Weights of a small transformer language model.
Size: 12 layers, width 192, 6 heads of 64, MLP 512 GeGLU, vocabulary 1845, 7.82M parameters.
Architecture: RMSNorm before each block, rotary positions, no biases in attention or MLP, untied embeddings.
Training: a variant of Adam for these matrices, 6787 steps.
Each number is 500 + 25 x the weight over its row's rms, rounded and kept within 0 to 999. Layers, rows and columns count from 0. Numbers have three digits each. The size before them is the row's rms in percent of the matrix's.

# layer 2 MLP gate, 512x192, rms 0.0897, rows 478-511, columns 0-63
097:553514515470510472559434498488508503497497516501485485538512499469458469488474483518492488530484524507505497506484494491485492462524514516473502469561528546535487527507511483489511462520531471
108:488434475477474517504544500468482487479484544527506459526474514499494464488471459510488489456536521492480495537506486508512495509506491510506490519529510525500519504536504536491513522499534522
104:491483495533474515492503458528501518529560559476474502487533479526496482498485435520483478507507558493533452495481506488509508452493464468535521483529447481494533552515511487546520491508555488
089:485486445507500469486484498456465479515517483549499513489476479480498479513495506492473491517497497507505506504465512513504511480462513473485497524501478507565505490547508529458496519540522500
110:483503495520463468508519513514477504511514515505463469514482461519461494478499459449507481476532507512501478513478454461504543522504513518538430489476501485518491541525538522429504523513515505
097:490478462495502466441541503508512500510489506493529496535529520488533514442478509529514459456537586506509494484503479482514552509496508514495512472501481488513492513523525485487551532507486535
105:509491494502480526515476478470495471488473494496468488535488501523478498527497484521471481510519543455505488522507550496503527497494445536487458518479478485520491518545475484488514502515498523
106:486508473528508493481502479448480474480493491500456495523488472504499513483474524477501456499474488504560530510518524557526440531515530498505493506553521481513479515561489502511514484506532531
094:520521452498502480509506515431468541531487524468511487492484486525533503496495516444493494503537502524481498525513506498520506492541521480512449502510493472469530505506514513522510514526516469
096:498486477496494492508478507510464490507472520490508514471471494515517495486513501464480492472555500491504534490489481479481544535492485445480437506481472478449510489499501479531490518499545493
102:464485478564506524483495542455524468510489467509508507502509535505541482451527493473497492499539558510489485505524537493484485475527495486521520480460515487512498520461498502492504517527548441
115:509501517526488486485489454505517520538500475446513524488518485506496539495524538503546487481475465490497509528481503463547537457526494499543503478492497502520537503544465490528468508543534440
091:497508467508479473495511493514495479507493505502490509520516501495541494501512501460507476542481527506451511472528524491518433505487471539521493535490478556497515494515502469465512472556502489
109:527491518504523517466520498477495512495472511500516495513490536509474494521499508493466485500479520508490527563518473513567515435505510502481520496453476457502507517462496459513483509509507519
102:506475460448483469509513513500471504481548527488513481500536476501474515523480497484503499476493513468542510478497532473535521485467509528498487507501533477502499522546528470520478499493523519
100:469508464532474491523491511482462555498508525498497472500536473481477484512454503496523464540493480528471471493506523490514521478499550475504511456498506491515514532474497480503470514469494535
095:499494484494483473571487517527446492469443489519494500491436516489520523493498512449555492519483521483457484501450504515471505488453487496473528495516515509517499494497496491471493491476521479
098:526524491494504533501495521489514484491473505488508456483500557557515512471507483543559519490506521483516490484492527490451523467498487516501514505501468484492502537478468487504503475526477448
099:525486504537502519497494475525495485481503476460503511514498536501525483499484485514540506523492548488482499479466494474473526497518453456506470541501530521552538511476512509509511515544543477
097:476499465515533463504541452503489526524509486424494516501534462507495488462513475471522485490538487484473459491488485524479513527533511435510510520464523492511485518496543478507520506492493516
089:478496475556472486463561513470526494525452485462506539486536511476464480503514506553537459501482531508517465514478483506533528491523536489500466465531476524547510493548529472507512519492512490
097:484491503493550493495491515502486475466498524478496493534480470521517517479493519485532486519467487471495506537446494492458490479438543542500453526521489525538446508538527542493516495512495523
093:490510498492503508521487519532527546457494476501512482505538476518504472513506502497504471456510529530488488424482506465515548493513522509477476517526507508515475504520485497488489493439511465
100:538506481523519520542504514493477496519509510486469493522478502475487461467506491492531491545490469493501506476509544515499478445479489466528516473490485526552501514483491524474518504512530489
099:526514524489479475516478534477503510532452526506462467493461543542516491489506528528475524483477529484472534480497557508482508439498483533514495555496484468518507510476468461493517505501496480
111:463518501479482541476505463466510508507494486490452493512519525520514463466494519483526495491492522505557538474483537468543531478530455474530494498531475527509524532457537486501541481509517499
105:523441488460539462546508446526486457537467524522491491480496479533502530469486491497494503464511526520493490489494515510468508517529496533517502524527521511526514474530482509508527530544539429
094:506478459474509464501477534539468489506486505520505495507490490530515522500495486472539520516534477463490498478529492503529506519545461498517494518455513474502463479509484487508532480532489502
099:496468475482486448521469528486444505528513466517517480476524486458495521504478503461488476496536494512500512496494490516491530471483538562513509538463510507515499517545526454543529518513500522
100:487462463469477529524477504516494475487510508459513496490515455451453534487484505538495512525477485526496491543526514474468504503495502505477468498515490527509459553567507535523485508525490464
102:452498490531496519445509480519468552507498501452486489473480434527504489477507513512512486509551529523500520493487520457513527544508511459555492464493469495493540539494531495493513442489474536
107:536494494508505445505530508507508461513438482493450502499506502469494481530509511531524444506496521496468523494514480520532499502505511455451526472525469480502476471496458492516459511477508491
098:508468490490551466517515501487489484488514521552495474526504505524453519514520448463535489484546501458478491484489559493532470503483505509509496536522514515494479532510507515494494509508502461
099:450498454479512502507520467478454457490530501570484496537506470491493472507515475453445462524466526475464489464507522539503492508501512519528494496497572460495470482536503500534516530497547509